config.toml
n_layer = 10
d_model = 768
n_head = 12
n_kv_head = 1
head_dim = 64
d_mlp = 3072
vocab_size = 8192
activation = "quick_gelu"
norm = "layernorm"
norm_place = "pre"
norm_eps = 1e-05
positions = "rope"
rope_base = 10000.0
rope_fraction = 1.0
qk_norm = true
attn_scale = 0.125
bias = "none"
tie_embeddings = true
parallel_block = true
init = "uniform"
init_std_qkv = 0.018
init_std_o = 0.0
init_std_up = 0.018
init_std_down = 0.0
optimizer = "adam_variant"
lr = 0.000592
beta1 = 0.9
weight_decay = 0.4
lr_head = 0.00666
grad_clip = 0.5
warmup_steps = 597
schedule = "wsd"
decay_fraction = 0.595
decay_shape = "exp"
final_lr_fraction = 0.0
batch_tokens = 65536
seq_len = 1024
doc_mask = true
z_loss = 1e-05
train_tokens = 530100000
steps = 8089
dataset = "wikipedia_en"
Each number is 128 + 32 x the weight over its row's rms, rounded and kept within 0 to 255. Layers, rows and columns count from 0. Numbers have three digits each. The size before them is the row's rms in percent of the matrix's.

# layer 2 attention output (transposed), 768x768, rms 0.0218, rows 45-52,109-116,173-180,237-244,301-308,364-372,428-436,492-500,556-564,620-628,684-691,748-755, columns 384-511
097:096103138135124153173155124121120143140146176107123155095170173130166126132103121117116092170117194177164120091110112104090097074121094139098151072090084085066091155128071133131126153100143137133090127128100123186142128145192086099077089076124107179125124124082091071142126097107125117067057161138113111094035086165125132102146119093194170121172110127113072163153158140130151113127151
101:033090107124098137124151145120165144136149089079156153157131140062178132146136089138086107098108121170120113138130115129101102129154055136151103124168153102121192125098130141071164107118140182157187108160185139145110137141128089175099100088104108158100147153082118080111094118155048164130114137136150080062179099117114137099132135160181155110091166075126161077212122108151160183095105
103:100145169102088106112132117175105129112159164126108148123136108085158176166155135142073098116129045122111090159143122138151143084139123184142144085139094129124152181166223094119053139168099125112165116079122138146097174163152140127100132176134179127122079090134155141109129132137103100093063149124180145129088057075142147127055109122114095149089119086078076159144137111130146050081113
098:129165219161115178141083117123183111140167188166156104086103122108154100102142096157077207113143106155111153136169146157132152086168099134086169055103070146116070126090138140097139117107033139125152158136111190122180096128083090143143143154146145162141152229131116103133154154136087108130126104085140077136151089151156176119142136133129144130131084189166147143121099153186148105093107
111:128155106093159123128139128149081179120118118113114056147108100119065088173111086065109140177148119140143118147117132174111147132165156103165160099134130159132122132104150105116099112107084098164136083161092064108128140147094162147147162114121166134206162100159090170113156100129136095135130132142134190166116150124074096168107132119105127138176118109102138181122144085091087121121154
102:161164141140121146058119117137118178118113107111114104146113128086169117101122117155139126151139083160134069185105140159134078169157140179147135057069104124119160183181115109116131183132144114136130102182119093188121109123108133080149147097140168148105098074120134171136112102082109148097090142120221128162077125213167130123114144111113134162170117106151121101158129132065122163087136
108:118103195144152087180156133149115119071127120123153157125088111139134120151124159200158161167105081175140120082137149108157142096084065153093131170078187112123142109196114173114110140113143147187156181121111112138143102114074077102080147093110108172139140078104082151092060145114117132121104146148118109103132079132146103126152087136081184160142156130060142152095130099155152168155096
103:129113137172094152111121138146143132142073123139116109131129123216127078111099121139148156131095107097164149157108097133155138159184130179129122145143102122149122149102118121131139133170110186195080140100106103161150161092129115142137115112137163068123108175106107098143102148110133087149110085096142114131164181147097143152142183118137190082115130139148085068117114155141124104153127
099:124118137124107166134151123099137131130088198144094137112154132149151117128170112109148116140118185140157120138122113126120109056130118174149133077112133157097092167118072132121095106108133144093106150143084111173178107162181089170107125115151126154122153115152076100147127179101114134082106166130128098153026083116098157158146131127160122132141064157124049169142133153097163061156104
102:046125135127077116133103160124163139127125116092144091167141148093121123150143074122090084060127152180168099163154118140078112148156073110106138115172136123107159135150148117114153156124110195135164108192155149133134111111119108179111101089102102116112153105072120158134114121178048154164159162106081101121139116121157121124134143146143143149101110081136149122250156139096141136110137
097:109111156098117146121134136160159095120240143136137184097089079041159162103143110093077089118089037107114063145154159118173159032146112134113122124161071106125163214144214121138066141176091129126140137078136145131111124119114156127155106161117165148099070093082138093117117131132104051073116138112128155096084075109133127123060147112116121145109170084072112101163133167177121090077117
096:121148204081158157123102135093174144128176183088171096106088108120141106052098088141097171117125142154134156126138162115159155094195085103053124043054092147075051127108178133105159088077096118168169132102086154128143130112099110113145129111140131151154145204074147068106105063095111087151133114120100099100110093113187161108109127126104162153147107164143164153127083119175128141103142
093:125171126084164120138179087166145173072081099131141086109104109110063094162089141036102128158127140149115124157101125176068166067140118113120098091102121106152136142095136103075116063118133118167158066153140087069132131117079099152142149089116120109182153126128094163084147099156102080117165123108090136116095166098079105147115133152124165082179127126131124137096149105177103158106107
094:121154130136154144127170130147175154144122104104124116135129141075163124093113129130148088170151087159114113125101142111143073151129101155146164033104097164092111151133121131118159150147106102121157136216092140160133141093061154102145142130126180149091069123128110161138085099107106143125115135142167146108105095166140122167137130087134143127165070066149113091140106081088127193063123
101:157105162139153122149140101157146123116090154129091153111094137155060157136147092200169128150159097176175129117130126111156138157074106155083127192099169116140139133128077141096111132092151149179142188096106118133163109110101130097094155091130136114147158080183074149133125151147117151138134158148105116164140118115127076133151125101064160167135124156047160136080126096056170108166066
101:128136159129075109141129142118127146195077130155141149107133119235154108100170140139137125092124124088154132138132094154161105160170153181199157112152096084148127105105113142136109120133147140171131124116088161136158214124115103151121127161168151099136132188112103111131143099107167131120150065104117091107115126111087187183173153108155169093109106103142099044115090117154159094140148
092:114077135150100133149108136131132135162153156120159195137163182109133134122083145136150091146104182171099150128111124117120140075075076124072089096053115142073121132116100147136134154090082161105128122171078131124164126136183064125093101127119086220121093081076073079138129104122127143075097168138145051104042083147077111094095117107139146140150160133158107150180151118176106125099149
081:041102115106107129175131136131151122131125122096180130153151143114117104109196075139095094100100161122162141135137137136086099108153119128128120149157147097132151106131157130082184131131136174180176083153174168138151095122153147196150115093138121154087139119123132150101103096183034183155123129119137100115175145121140159129116141160175123125074125088121159073213159134077146136116134
084:113141154148099126095131093132151120069200131146099159097094094095171131127151138120046127139155031145137141120151121147169130115153130064149157096112074135117133200116199117179080121144081135132121116104143172155109120120144172193105099132135163125125097068135114144130131152148075056130097143116182164165100070128091116144117118129076166120090123058099108139126105124128122122095113
096:107130166121178173104134128107161123143162172144143093105103081127150107068097091153100138137179147133161143079121110148109104084217145142159168088134099150125065094121182150108133133102097177137084140097087176134139123114095134155144133154146132109176158231181127110160143122132113103171167112153112116181160102107152162149121110141113096134132056205122106160133104158139132084150093
087:110167153112101149053131105151137159085106108157111088118118061123083087137142156073084142151173134149167107182120102148076174124187144132165159068123124149162112120057126085091114093147135120163121108159128094138126111132105162162090182102126123151147184119146094147130110105140098083124121125136131138148141169118118101176138158151123084099087132096089133146114141043133125112106102
089:123153157129126105115129131118152133163107126090076152132155145101178155124106142159165072139097073144116128141108144124141107130130075138115170055085102125088095169173087122198141145085128118132186152222065088146095187123106117086153156129136141104102119093094117125103117080055153123110101128110157116112106111138155125126097119117119123103165113102138114119170081087075124176107175
091:105130164124158100192135124147126104123151166118095192130089151151105118156105127195160152163103071194166136113123139110131155139038095132063112174125137109087152096137115173109123131065136154137166135107136142148086151129080084089123159070126112146147147077100081157111073157110170147163110156154082116138105113131120102082147090079095205176163150128058175119125111095135156140157123
092:109143158136068098129181136106139152175072155117145156100159109219114130105158126194116128134105086107089111159119120102149150134120143203082159117139092101141132128162094167195123162145132151123152113081097145122159194128157112156154094160123104116114141232025094127108118095145187077103151056108091067079133137089085142174125142099182132115116116103101127070128106123143155100133151
128:116092167122162117149094186146110153110110106140219108161131107136155141055099089116159150106144153125138125156150122099124129137080115133179074115181063112174134078225135085164116118130171120128106122112113059093125084121125084168093120150129131140105083150149162149129172106146127101137096113056111110119153123118126078117132154150090081167096124181115164128108102105108123107132106
128:160111133220155133090132136167118112127133124065094122109136130114149099178178121191096144117168128101162138104126155155145161147176164129068198170117107112104093150137136130130143176150187125140131097116083134176153122133133122139130147178076111149078135112206133180101170109106175117155088163095110175193099135148117144184185070099132123176118093170097124165155115089085130108115120
144:145110127182081067142099160081113142126156119137089128092124119125168174140130156059107133167121133158082143147145098098097118115110044053113085130132211119122143151122080103183140145127086141114107124117149169136208099156085093116164096102049134106160150094125157097074125186123120144104127144093108127093142144158145111109117161093160152075175177134162146105155069134134157142158127
123:148101095115193090134136078094144096106206103102119180088139124159130105143136085136131075086063138091179076085099125134135129109155174115097150188091189089119125197120142148122156159152174142117128097141117160108142192068150154125154050140124103147094171108153139180113097084096147070122106122146144152137146140124100146129082141118093122142089134087143105127216134132077133080170102
139:130132102147077077092182170173145151184140095122121181183128096130174136090092183138094161100125051117066113131160142100200160188129126133139117128152113072109118068128086104110090095088111093120073127107106159139193092123173075145143119119077132119129117156074129069096084143132134160066085106175112134114101111115130112104159094091145129137137102131132115150121141184137185174108102
132:116115122095167079184131081097121109127124194126147182124163134138117119121172108108117118147090154160162155033112114147075100091131146112072116172146145127163163118082119140161143131120107124145134100124123154076126104120087101203124090129064156179184107175138134080101101148094169103139131106106070112116090081139133140074170119114130127127122204120113135099117115116102153131156141
132:155177108063155108118161123137093094155115132091111155074144115136146123140072075086135136101116141172075112109194092139135158125110132153150151109122139150090119158116183133094138094143092145152073067127121170113079158090126172216174178141132113098140125181104130104104139120088140078179100105164116141083202142123110149105076166155126146109093185141149129113116111149159148109144088
131:184123148105160169107136126102144087126076130063109183151124142179135126209094111134107088127138170143128127140081188121079186092139150125067127133156074121145114150124188089116154149110130189095143094164110122091106123165105197097134136161125048120108158104108150120109151152074168154152089118134112055131109134100185179098097122177122179104079152133085166158083168150147115119122168
099:147104124138126130119105170128116140097140202170119090163124158164129159106127068168161133125127152121187078179073152117136135099080122108144102077179134157149167163195089113160116080118127130127127161173089078175153113117098101082111175130168109228104090131133115107167140167113162138072075126077104105148085139117129080169151090122126059116150158181099115182109173169134167072113115
097:106070099167137054134097161113131133175136109084119115094172109158162116128155128143079144094136118120131090076136151107111085158170123136096141089122139099124111105082165140120174136116189195151069157138122151150147108115162094183113080130083134096083158087135105153063099183114093144121096121153120128116118130164114157164208114107171097120141118135146133137236122145106175086112089
099:097129155140088126132068077150154123114153151127031175178109099132173139180112123100081126081147088061112130132116117108133126055110104129108146150132102113139143124132230116155100138170085149084103152130107175188198066164135148109143097145071172156144118104146122113148144140165110113119106172098123165105186085123166115184097140148122137158121153106069139096171093111130183097110146
099:174099182102178139108071089157151123101183122134167122018115096144133094108156112131072120126066143098113156050117145194163141064190133134140148093100105081036097132071167092087132134021077123116129114103104107129175157083106112141161089150131099071146178130128125128097091077087132086100156115160133095141153139136181137116120154101091160141113066153154132150227122145128075122110143
093:146064088064141195144178162187051122106144087122120102138069140099135100112097135099133160125157080103138100175129123130150122132151115136145123131137070123130099163091045124140131069092158110183081104168094105087148150143078134153171146120129128129172129123124084150132127145113065181156092098159109112133105123129124142145107162143163080075119124081095154170057163147124171092106035
093:120151163137163069129092034124146165098134156175135147163162094099093120160170122157176094111124131157182097110102130166142126133119099163029149120122098180180153160143188179150143120111139131101122112154133076141149090108110074175132164155105140165125053099096154146168113125083161094153124088061177098156082138146144136145076143127102082096134146062108105109179067110078157137153130
098:144110122099155107146136080154114127153117093095129164077125164125103105136150094130106136193169116121162116083190089086133164105121096131135132171096132129135133119139113103116121109115148122150116153138117125111123116110141102156105116060164103092123188122102096143087127123133133107108089143159067163135177083094125085093094169107119162175103144141119114117105118165146114131141033
092:145108230138105144108165154123127150142115089115148111180124180175120080086183159164141129132117137131146115140096169123106135215140142155132180157149103119118127153138151125142116145139112170170187146148140136046131141176155132065170035176211068080063140120085157111126160136076194144148099071101089110128090082097137165050147170138148201084119103129100134144128181143102075096135109
103:133171140148066161052163136152133141144132082157057076134116101171131136112107179080117144140146112112142149136129138113028104128139131110087189123126130132161099104122143137122083131131149122134121123105121168123156111106111098117087087171138176117135176165183080171123197126110136183130191134103177136148117134136079137126114187177071156140048129135104149129125152124094103100085131
108:121093127124143129146139148148149109153133192132128136129165197152130167126069105135130060146095191186134146106099123092135150064040082148089142076113121143095118146100099145095156163112144115099124124159076088149158145179170056123127107106114095202117099115128063081138129128140130115118129181126143076122069069133094157145097075075121182094154129117143116164173129136184100116123140
096:041130112143107141165115169108126132111143111094157111165118142098159125138137066119092132115088159156169120110102139172127143121131095077079108132178129123082143132177121108075176156144074126184114093168163133154149091101141113158147116083137125135128143086072118154111114077171083133154146118126123118107158155133152148111148142136135161122116135095128165100217129133098147148099158
099:127138147097115144098169100143149128080210118146132139110156120117159135111159135114081100146105059132148076135138147100144096114119142085161141095149084142140129173159173086168066141159124150080151134111119157140134125125138163130122134160157154139107058112113146130114102124155112048082107109146124159159127084064120155141122144133087131141072079094090147088106088096127120068101102
100:110129178149113154112128133088178113169179169156163095108126076098114099076124133160131157143171138160122131142113106161130089127225139151101143113111105156112068103134151146152149098125072190130121132108075170157133129093069100182150149184144145108158161198098131110126146134075123113169151139136109101144184104117181168133097129167112090147121076192144121164124075158207143098110107
092:134137131103136138084158109128136121095103135133101104072106090155056077154135092062071133168135083145190126165126084138098141180162149134215156056133123116155129130068106104134074103141142173140125165124111091119125130143089165177097176115104130145151180163171092133133125075149127074094143149129148137139123152113084119149132151143112138077105153116107132123088164047102147126126107
105:128171103136147160096106107141146132135093096115038120112149106096161117117122089141132110166133125147073131136084125125108097150146120136168119048113108141081111206105116144149148169128134136122155124173064078159100136127109124101158157099155184150086124107125122146117092129096131133108163194098157127144086126165107145132086147129135134107145121139144116120117103103128086186118085
102:136116137155163119152112117124116123098101143147079162162072148155116144134099145174177165154109059183160162076154121099141156096047090147095129198132182106068147073154118149097105155082128119145121112141146151145106131128096111090104143089133141141162128090149085124116074166131155148145081155125095139139135076131114082108148134079092188165165098097062129117118103101127177143127082
104:130115159200094171101140153121147126148072139159122098117085119155165116094157124139101138137063113075141154130135100151138163071189119136154120132174109071078115143095145158149104155156106163189100149066104151171154184160085100128111105114118142096131113186086093078110080149132108079117173093083156134119154142146094124159174157097165199093102160096107129100136099160170134138114111
091:125181144097093164096136124174134147128072082124091071115121121137127119144133131052105150137132116064168148168117123131056147126134103112112166149125079122110136154119145106101120176171136134106141161148165165081150117117116159137109102117066163123188179161175071151152186136134174162165169182106156138145152113087103141108132166190069155114043133128082100140132179129112145125118089
095:112146111122107102103117112109088141158120205141081099139144136107138128094145104177104110082135165110244120154121119147075135162102134161138145123119108166078099171141126114099188116093129085145108126171070110206152109155157091072179111058136129081191108095113138118185160167094126130097048184141114137123092095109156128123127127099136136157137046175126055121197200142119153112137100
107:117100135101115101161157139142196128119161079078126121130167096083118172106132083100111076139092118134083087073109127122117102107155121101107101092131101143142117103120122117083137104100116168149129138156147109102140127137128105178065085112128115127079113101049118127065041124108041192132141095127106060094164131123117156150145102151185151106098152111161156144152095134193149138102161
087:148128139120092119133160107111128162078172136131121180138118159078196139103167135129117090123092066141109098152132116157199120084130117145108170090118094115085133224135195150154066127177134129069121099101146154148092163132167152083174089192124172097130090119080128110125139105129126079088180121102153166117149120079132122103089116113162114162073186078091107138145142136172149093109135
097:147129231160098146149105102097202118115178152101175086116138139103080113088106107098112167153121125156106138125121132192129134070167078125093110100101058138085107145110160154036155106070084203116164121108108171098160111115120070136090174153117103187108126233095136133119125155139151131143168126122110088122137084145150129136099102164104134085157139151221170143076110125209127162074130
096:077124106079136147121102183158094196100142118099149120142071073117188059133168139117139174095137102134155123139123142107144136135142142163179137119095135120102162180103143147172074107121109137142142080160116114159103114136122137120200136109120119168220138099102125164118186007147118067118128154139104146126087134121097085110111175145138138109166084073129135099150189091069168122111115
097:160169130104114125050109123135130147142055142150100112158106110129129099120168144142125106128117096133127138188103143111089135136164141168178138077126127104123118182141133116144084200158129094170129150132091073196120149104080177101156176103163149139161121062127142152138119123127112150116128167117187128200095126147185158086122181140103089147188153114122104137176165133047134098130140
086:116170218096141069193137145089104148113138124125094133109111118169095107122074141179138117160150117173198166051127104099153146099042079173106129119105235116089169121141139142106141114092138127124106142144141164103140139119084147101093149081098124130111177113156104174104041170139162133108093129167121124184096099116138115086166096084082164166128107149023106088115151107108184148148072
101:100086154146070188100092156124152155146069146170162131118104085191115070118156131155118187066105095106198144172116117111190133171125190163176128128180133112147152171065132127147109147135142151155096145100120129152111193131121143123158143117136140111177143115139145082139123115142076107105118102143116126147163119110118143117161171085083155184136126120106082102172159141116155100159109
095:068159120079136160137137168153138135136113115120058117137100112143152147175143152108086142096148091088153132156110122133107114097147122120131164181147088134154148151139132134061130166169122103143153145163102180140162049163126137082063101102082164165141174148210116174105201155142139180123165186101194147134149127143134151105167165144101119169069077114129072111115107144095053137116108
086:121144115122131070123113117122121150144126186112139151112120184117134142080123098168129135156065170159149143117102132083052116104073143127103137111093070083101092150137084171080150131107112107158120151141105145155164119163189126115102088031153131162121137148106068094138094165122117126082074165145087128111058098127093150131158091138185147123133148147116098144147170154108171131148162
084:030098155128097121117141150143183121127143105109109136130137142080136108114192087132073081116175103169165117115140119148125091120185117194164115105169113138142147088109128112087121122144167161158078111142128144154150083150121103172166107144111134139113141129123096120090126171187091228122133139117160080122142150097098161113159188195205132127044099102120155084162118156097153117110091
097:139172181143131092070160083214152189122153115127114168144119123098141159134158130143085097154164085144122103134134120147126115030149099141087169114129102111139152189139239089121058093156114141126184147123116131196110176177096129093142154114097168128186090089142147149098134121137090095117093126106134159097100110095122142160078165127116116116117147087068122131165122096102151082093131
091:112155196093143169135125126115171123090142146147136093116131082154168063081123165129105180147149127139094128121141138155142119094204125123123171088121114160108107089114144163123151145097050119106132148101121156147170065087076090151128162159145131140148179188150137117101163126176139128137142089093145096126142126150175156119152124114120150159125024187124089143123113138167114130115101
091:112140113059129113134152153156098166141159091108125163113106100105064079151131118095079183179114092106108115149131121135140139154161209123175126069114096176135108158078095142079121118135125102174110063163076028105131147115086149162204140126127088137188125077152090138117087095162120099159140155159142165127095097147074130166128155137138128122135090120146146136129131089086113130121109
093:166142167173109136060109121115128148093103080096082090175108153090127133150094134109141114178128071220182110151089147127136101194132158106115131094084091176099106189146110103132109144062090104130132146140147141206154111097141130117112145093155205131118079056117100169127076133084112178109109134132167134136096144171141128135079128143159143126150132092139055080177102071105096157119119
097:136111181141159109161154112130137138120141147138101178117121128131074128126126136155186133107102090193131058096122125074145164114111074143071147130096162119114163094156123131106120154099141127173138190110125144109156144129119103121069129056125115167133124077065113162119093140162122105138091127173150103103137073138139091155176102102080192117130122113071134133120121114122135158131124
095:087064171143105145125090141106139153126076139161137111128127061178116103109116114176151112127108085130125139137175108158116128175152165151139164134151073102144149127113131102147146145200153130145137147091119112168119160153137109108133092118141093098120111137092131068141110155081136090099134115097124089096160103137116116117154142098118171097156161110148092062127142142183141170139123
095:141175086170092140116151165151165128128181058139106098091145153148159148097109099103153179136121127110134120177141164109105121098138080090083142171110056102119134138136195193116096156155121131156152121095108133106165092093102112163112100139091143120151128203164064135110144139100107163123192177120172186122109127128107146111126170159098144157086159151108107083106167134094117138093118
097:143110174140122122088190073111134117148115165165091109134136116189157142074114102115134127111075161109194128155096104085104135099068125179107140109122126126095065106086072101115121145097123085135110186119059147152201115198126107128142144148101119139105192110144040037154122190132092137113131161118101106162048079141150134126161145086117142158127129128182084147129161136115138080138100
093:133122130146113095118169152124146132133137103137108089136141115141185117126135069117114072131092128130180143102099158133132057095166150140148114092172155126151114111134138118072123097172165096168112107166137122121154116111107144164135104151152139118064188146130128165117130181185090135170151077103101130146167156095124169157164167145186149062061090108090142126141132115071139102143146
100:096134148085103151124115090146118138111182141128157142111052068078180136128173156111069072138115059113093103164094119142185134083121129118157121129123127153152150177144171074165110133188119181113128116134133131154145152137082122148165129144158170118149162084099157137126148161133093126114075121075122124138142128100099093128136158142117152112073123122075165128109104130089157063123129
092:130141166154096133116123157113184126086196166188141118048121102114119123066102091145094175149164162151129165097147167170171158103175162136121121089122088143133086093107183156089140158107129180126098127131103139192124150061106137175109134144056123173137149233134133096102141138121083035147122151133135127137158101130164144139112095153105132171140080200132096141116068144180126148096105
097:122091080106108139145173158131131154130148091114102144117164082131101058158141086092145153131050105166132104108149181107135128136169186150152115066125085114058133146132144110114039160125114118160146112136112101095120113100108152148128147089120080187158089106121141133088095031130108050054154140174135139116139149164083143150099153140143192115111149135138157113132136113167119114091128
104:181152155113156151093108147159076108112073107119152094138103184133132130107110078148125119201124099085145132166107122171138126128150153117147140071094118124130130154110067057153143154082097129173167139164112109155121120141136158062124111060152157144109165089088116124132118098102121154125105139128215129123072102154153117085113111148127119113136118134098090095123133082043044200140151
102:135139200157173144136117086124086121102118104152079152153136079166072104172109120158173126107159135174192201109132082067100128116076090186106152199137207122095142124128145144073093152116172108104125123161122176142135110099082125139130142138112143104132137106172101171115102168195138133118180150163121144148164102111132107149140157116080134146165086084045118141128136114115212074156092
092:185089139125085134114127172105100107117054125162165129121172160155068089134156099186119095167072070092104135165149107102124142091158130139117142145140124132149141121139134090173088137156147171134121123094088171115152144164131117140148112158114120079122158176068085067137092140158166103095192117120137134122178163097125162149137127130150127061188154088117087083134131173121131116152135
106:135180060133086193118133184124176126168114084107078112111082089116117125177121124111130133167155097146167105151143094125096125106120113104090113167138073143093197117136146190132114088122147137113130145116138078189159117199121147111135127107137144169124161120162161153116174158157146178118137180099131150145133121097139181096091145199146104192064100131090135103156111116109076118124113
101:141127108104119131105121135159133103130161159052120101108120160126172120091140053183128156132122185118176129109148104101091116123096116117142178100090130121090083191103102113152151123102163115182153130160109110133159059151127095103144137089148115190158103142115054116128121133135185128088119194091097137116100128091125093145116166166131123093103091140094110161131112165107151111111124
104:087111133132115137136093153145178137175168095098178130141117143055099116171141126063058114120150086198118089116165136167089094157189103131105142105126130152125137089116101109105135114108140147090084130130168187146171091110079115177090099152140138110142125084105100101127129164150077171162159129081145095116150145095125154160170154131175154137080117107145117116185069114132110152143112
101:114125121091141207078162106180146131131205123135148189138128152077155134137146072078117093103148078119115070108127132075122136050148080173085165122117162171134134188141186117107097137166149145146121123146110142137125133132076137117141142096120098156146123091106150109119162142112086055087116092141136149132059123104121127102104186137130079122040099078102136076078090175134085057086110
108:141127172081179145131127130119157133124120157091082133119099104164108080122105104090137125132161132162109143096122123160167127076194172117149079105168109068162075177085086098053148107137128096097151110090166206156157151122122116125131120136124142142127155186155151132119136105101157110157144118099108112099133013106170146136170134117121162150142060135128149150068112072144138106140148
107:127137130082129151089131079128126127145112115090168166115117153115091059166106166119099109155130078138115099153151097114120172113200103137113112097088064137119126145076070139160151097109149138166132096169141096068133119104098080116155147166078099147193131130115095155123152070188136063123159159117157125130152085151099146121145147147146094119121107107101110106109104147095155119108109
104:129132128110131100113111130124137144121125134095086108165124152068147149106114110102142149132156136204113128122064164112143099153125133152132073081082086146091068243132100132119158108120090141117104109175064156131126133125086182117128115091111214136115109078106100148150113195116137132138117146102125201106123044135134113165148155084124116114098102102109128115107115089123101126084145
105:131135128135109142135109117123176061123085128124109148161100154142074168143135105169123134119083133178184093161084141119136130102099100118067106143109160050116139112105133077127121153088114164218145206129147096127196125176144134068119142100150105108132118037150151133141121167227116141144094157143091116093149081168185118118123108113084174166183119155094151094103122105126125143124100
110:079114153178138096120100113165142157148076097177123138143141093167175099074143092143167103087079114113149161176212074175143149086150121113150145141149113088145173137114128098129109122174137119185133131109143131105180169116123187058133132110136136127140142147104117120142145114082142105139144065117118095126146113134141121121176161119111176118138123125132107081135134164095136156116062
094:097155119109086156098157152123145135147179071138087114090132148137148156141109144064157157130102107113119102147110149125041107053122071089072113138116068134120159122169122173104140153124129165153157113140153177097161089095121104108117087124100131166116144153112071108124153152127094146110166137110152114094152118129101095107121112182098152123045136147116126123108119131114126129077128
093:136128116109134117111150080143146162126127153156120115134131156138134124149122107124121085141133192123162134135132135115097088117085122135175154089114146091083075140099126124104128154119135085112093146126039160140164095193158129153119127104155146154129169174182056119176161161152110121124108136143165153199021096102118166126138165073157143137142048133101123162144163142110150089134093
080:059101135092124115118116111147132135126134082161127071187114128117154095153182082125059091107156133158180136127144109130100101167170119172180156131175153123146147115097134107081146124165163145150088110142141168139160098160107113190155135117126177090135193151172098161140173146194083228175115138119151110156156124100118131123166190158161130114040057113124144091191134137072149090148069
084:100146164081120107108181117147133161088173126120117143106143088112140153140152168141067088143119037121170107128167153150201137078115167150108146137152094108130152208135238151123105134163121175073171088111108128166090136175131100132134113133072178096097082078173140131100115117140130072102061135113123150133108073067134144163109147114097152137063094100105166097160122111123151099076077
091:129108197112107191120109166135209104125170143179143096082126093103153110074104118103100178170136105168096118098138133128140103062180121117106133078151106152156087108139126133065209130099086110127162179121136159097153085071038111159126144134128117138134152197104151086110109170123136083116115131113117079131137115135182196109153126145093145140121094202146125122135078142202106155076120
081:104106116085099140169168119142097127094153116073129161109098092114103133182119086060105143201093094160130104139127145160136159139132121105121105076092070124105112172123102102148108131113095155162171097139116013065118142152088120128112120099134087151146103079079115075097107046135131079114139140132130139087111122162098128152088154100148166123156175113135167146123133043146108150124176
090:157158116161132143108115116139164158128111092120123114110121149074148140108110165132124141161119130208126116219092120169132096114145086116134133075061125128078119200145092119122135172094107093117134161148106108179099164133102128067164145091154185166104091070114116146117102105077120124160121155113194149138102135161158168119094142117161162130175131077130111082182135084108112155097150
094:118135175149158128120120114163118116117129175187112147127071100164114074192164158179154144118150114180145133114133113083135132127096087166114113142139214121115156079194122134101097132135127110158116160139132165120152112144100097130099153106103176146178187108150096192129106193181089147098125143176158147167117109161148087126162165144076136145110092108041090161098123134091163118181118
088:132165131137077183096154137144094162142112102134096123082106107142190157134093124089147170095123129111133101152109089053054124081115092102095141143163085134114109146134130154112119203147129140159172142167178167123159111116074142089100108131085163142109141160173113150084165132155115155094164158067172128096116112134105139098166150150091129152058134180143072121126146119095089143069052
106:145159160119135119113116119137131136152126148144079071161139144148131102070132117152101058128150175132192131136100105085105137140092141151159158128126113123155108142109133143091105158142172097130076126142074128176182100140160103132142142121163126104143168144170072132193149147141110104133116141158139144192079093120127120147134161144119121116137040135094085204137160157085124099134110
110:077087115096085104147169144131178101120162099089139144153135150087164163141133064139080131131088139185076100097097122160152120108146068126136122124157116113107171142125138117059168114156125176138176075146180123159113122150146096178133109085118103168115120102050129086118080089123054150121127123140097100085152127112139142067129125146198167100090181102124139080201127091157134189129158
091:123149174100098103141211089144127146105186149107125165151131127114173169148159123119076072139123042095157046096152163143178114104117115142114144109091094140138160162115220159174079093140132184084137155114098141116114128153111112144114104156067131180132098079116151129088146102154108102066088133179142178122078121067129130196128162119112163122081125081113097110111109096139166112120149
099:158107179092084145164120122079191109107171145139195161102105108091148114128094119119149190110094123177096134095114152127146141073181112091095092088099098138127131121121150141072125160111095141141175122099146167121155142087086125168115114159129111181111127136101121074117108097129099105131086122141123076098160079155152159122164115150162152116160140169170135127139048146180119168126119
091:091146133092129098132167115177086175150192088051111166119111120123100074155181113069117183207085078154120113131137143171146163107155130127154141066090113130144132167109116105170121102136116158178160081155106031106111117169142117115108133086157116143169133113116079089102109044145128053108152113150110160104109124128089131139103117093147176124139144114122181137110132127081103126142127
088:161166170158153125091109102128138141136119100142097098116147139099174080091159126136106146134169110182136092149082153129114110154146118119162146037092139109135175165135106143088119160178120086084097156140106085178127131110125122120144174110165206141138117071170073178176109138101131126146143172163179151203104123169171092116087199143106130132138092131152108097165135103064117177107129
096:157120207133139135103167113154130161144102154183088132125125144142097097165149153194155081106137120181197114090142104062103166116114113145113113136106229090104153151176106151100126146104151101138149140123120179111149104136100127119143169128117136118137161131144094163126100200169120125126090113187138123169122047118127110118145169141084118102111090123049106148114140116061147118137059
# layer 2 attention value, 64x768, rms 0.0207, rows 45-52, columns 384-511
100:166114059068175163174160121168128201129119166122108128104085214155112170100146111095111110159154127141140153101157108127116065101125150154132083131076134098075178151136048099150158127126145128117093134150159154155163096175155106085183102085145119160157134138103056108137124156128107109088071160137131083158075130116142154143101116110169169106153113134141113143154139125189127084142137
099:076145157120085116139079151133192112149125071108130104124160108058122107098102111078066098139099132161127118122159160166119063151143115156151103133172123164084158138118111153126122111190137137170138118194132149123130094166140082123112109113116120084084116128091113105121105148137134165151170145154114073074125113112110117104147148117194121094050140055123144065171127122141096097071141
098:136212154104104101104162162129149172146137121113123148143163115103139175147120120125040118167150084112134118132111111089118145087162053127157171161163072142132190205104208095122060086192147176104101130088158149159102154090115116104159137103172138140157154087172161090117137067139157076091071152109142179098089120076092172210069137135100151159121100100080111114155093153165103086043115
098:093134186115127186164098170089219147122138199129160132106126079086149086101126149155095189128107140168143161110127141104194154100180138101115162053120107179135076143138133110093146114092112142120128149120124129142187107147125090147087128145129113146157116129070139063143147080058120104100080151107156095122104164150158178125188139110132154097139101142194137135112116115138152141119150
105:135089100130199161135153139184085150126101085124163125154098114119142101162157136079070149166124089132104134150105109112110155115172139160143152074098102113112080141080081149138127139118057158178137116145116114087088135121117097123122110109163077139162120135159068142135167125131097082151159103120112173083148115104064153131088121143106117107147168145124131189142124064104123095123119
099:150133164185158110102132084165140179127154113098115138163132141124147096092115136106099143129163107154130129165122164135151063171174094104145149068115107138150060187091104149133129105099105135132125134195114155160161117111105170111144106102144174109118076094170093184148156151097148118130089174098152144150061123134152167115133159096153109145174105116101078126138116104139106158141126
097:173128174147141125152148097120085101120112104161134145145083124154106115160171123196166164130114136198148120125138083110185154113059099141073164141111150125155121115171088108162098110148148143165197174114152114141096110095103050110100139078095143135168109150115082135114133165159134137136103158177124094159117096152113105136175173141048152111161124095042119187139148156119134121145086
097:116122162131095101103106136194127131135110102158115108114134102174154090113120132118111133091087077125147107157142101152130126119170130142146175107175106103122156148130089120100106100164194156192152145093139147176118196138084142080127181120091128106148094173094097070099120135085146090165153012071126077141165095095098121155155165121141143101120104098127085090152144115161148167164104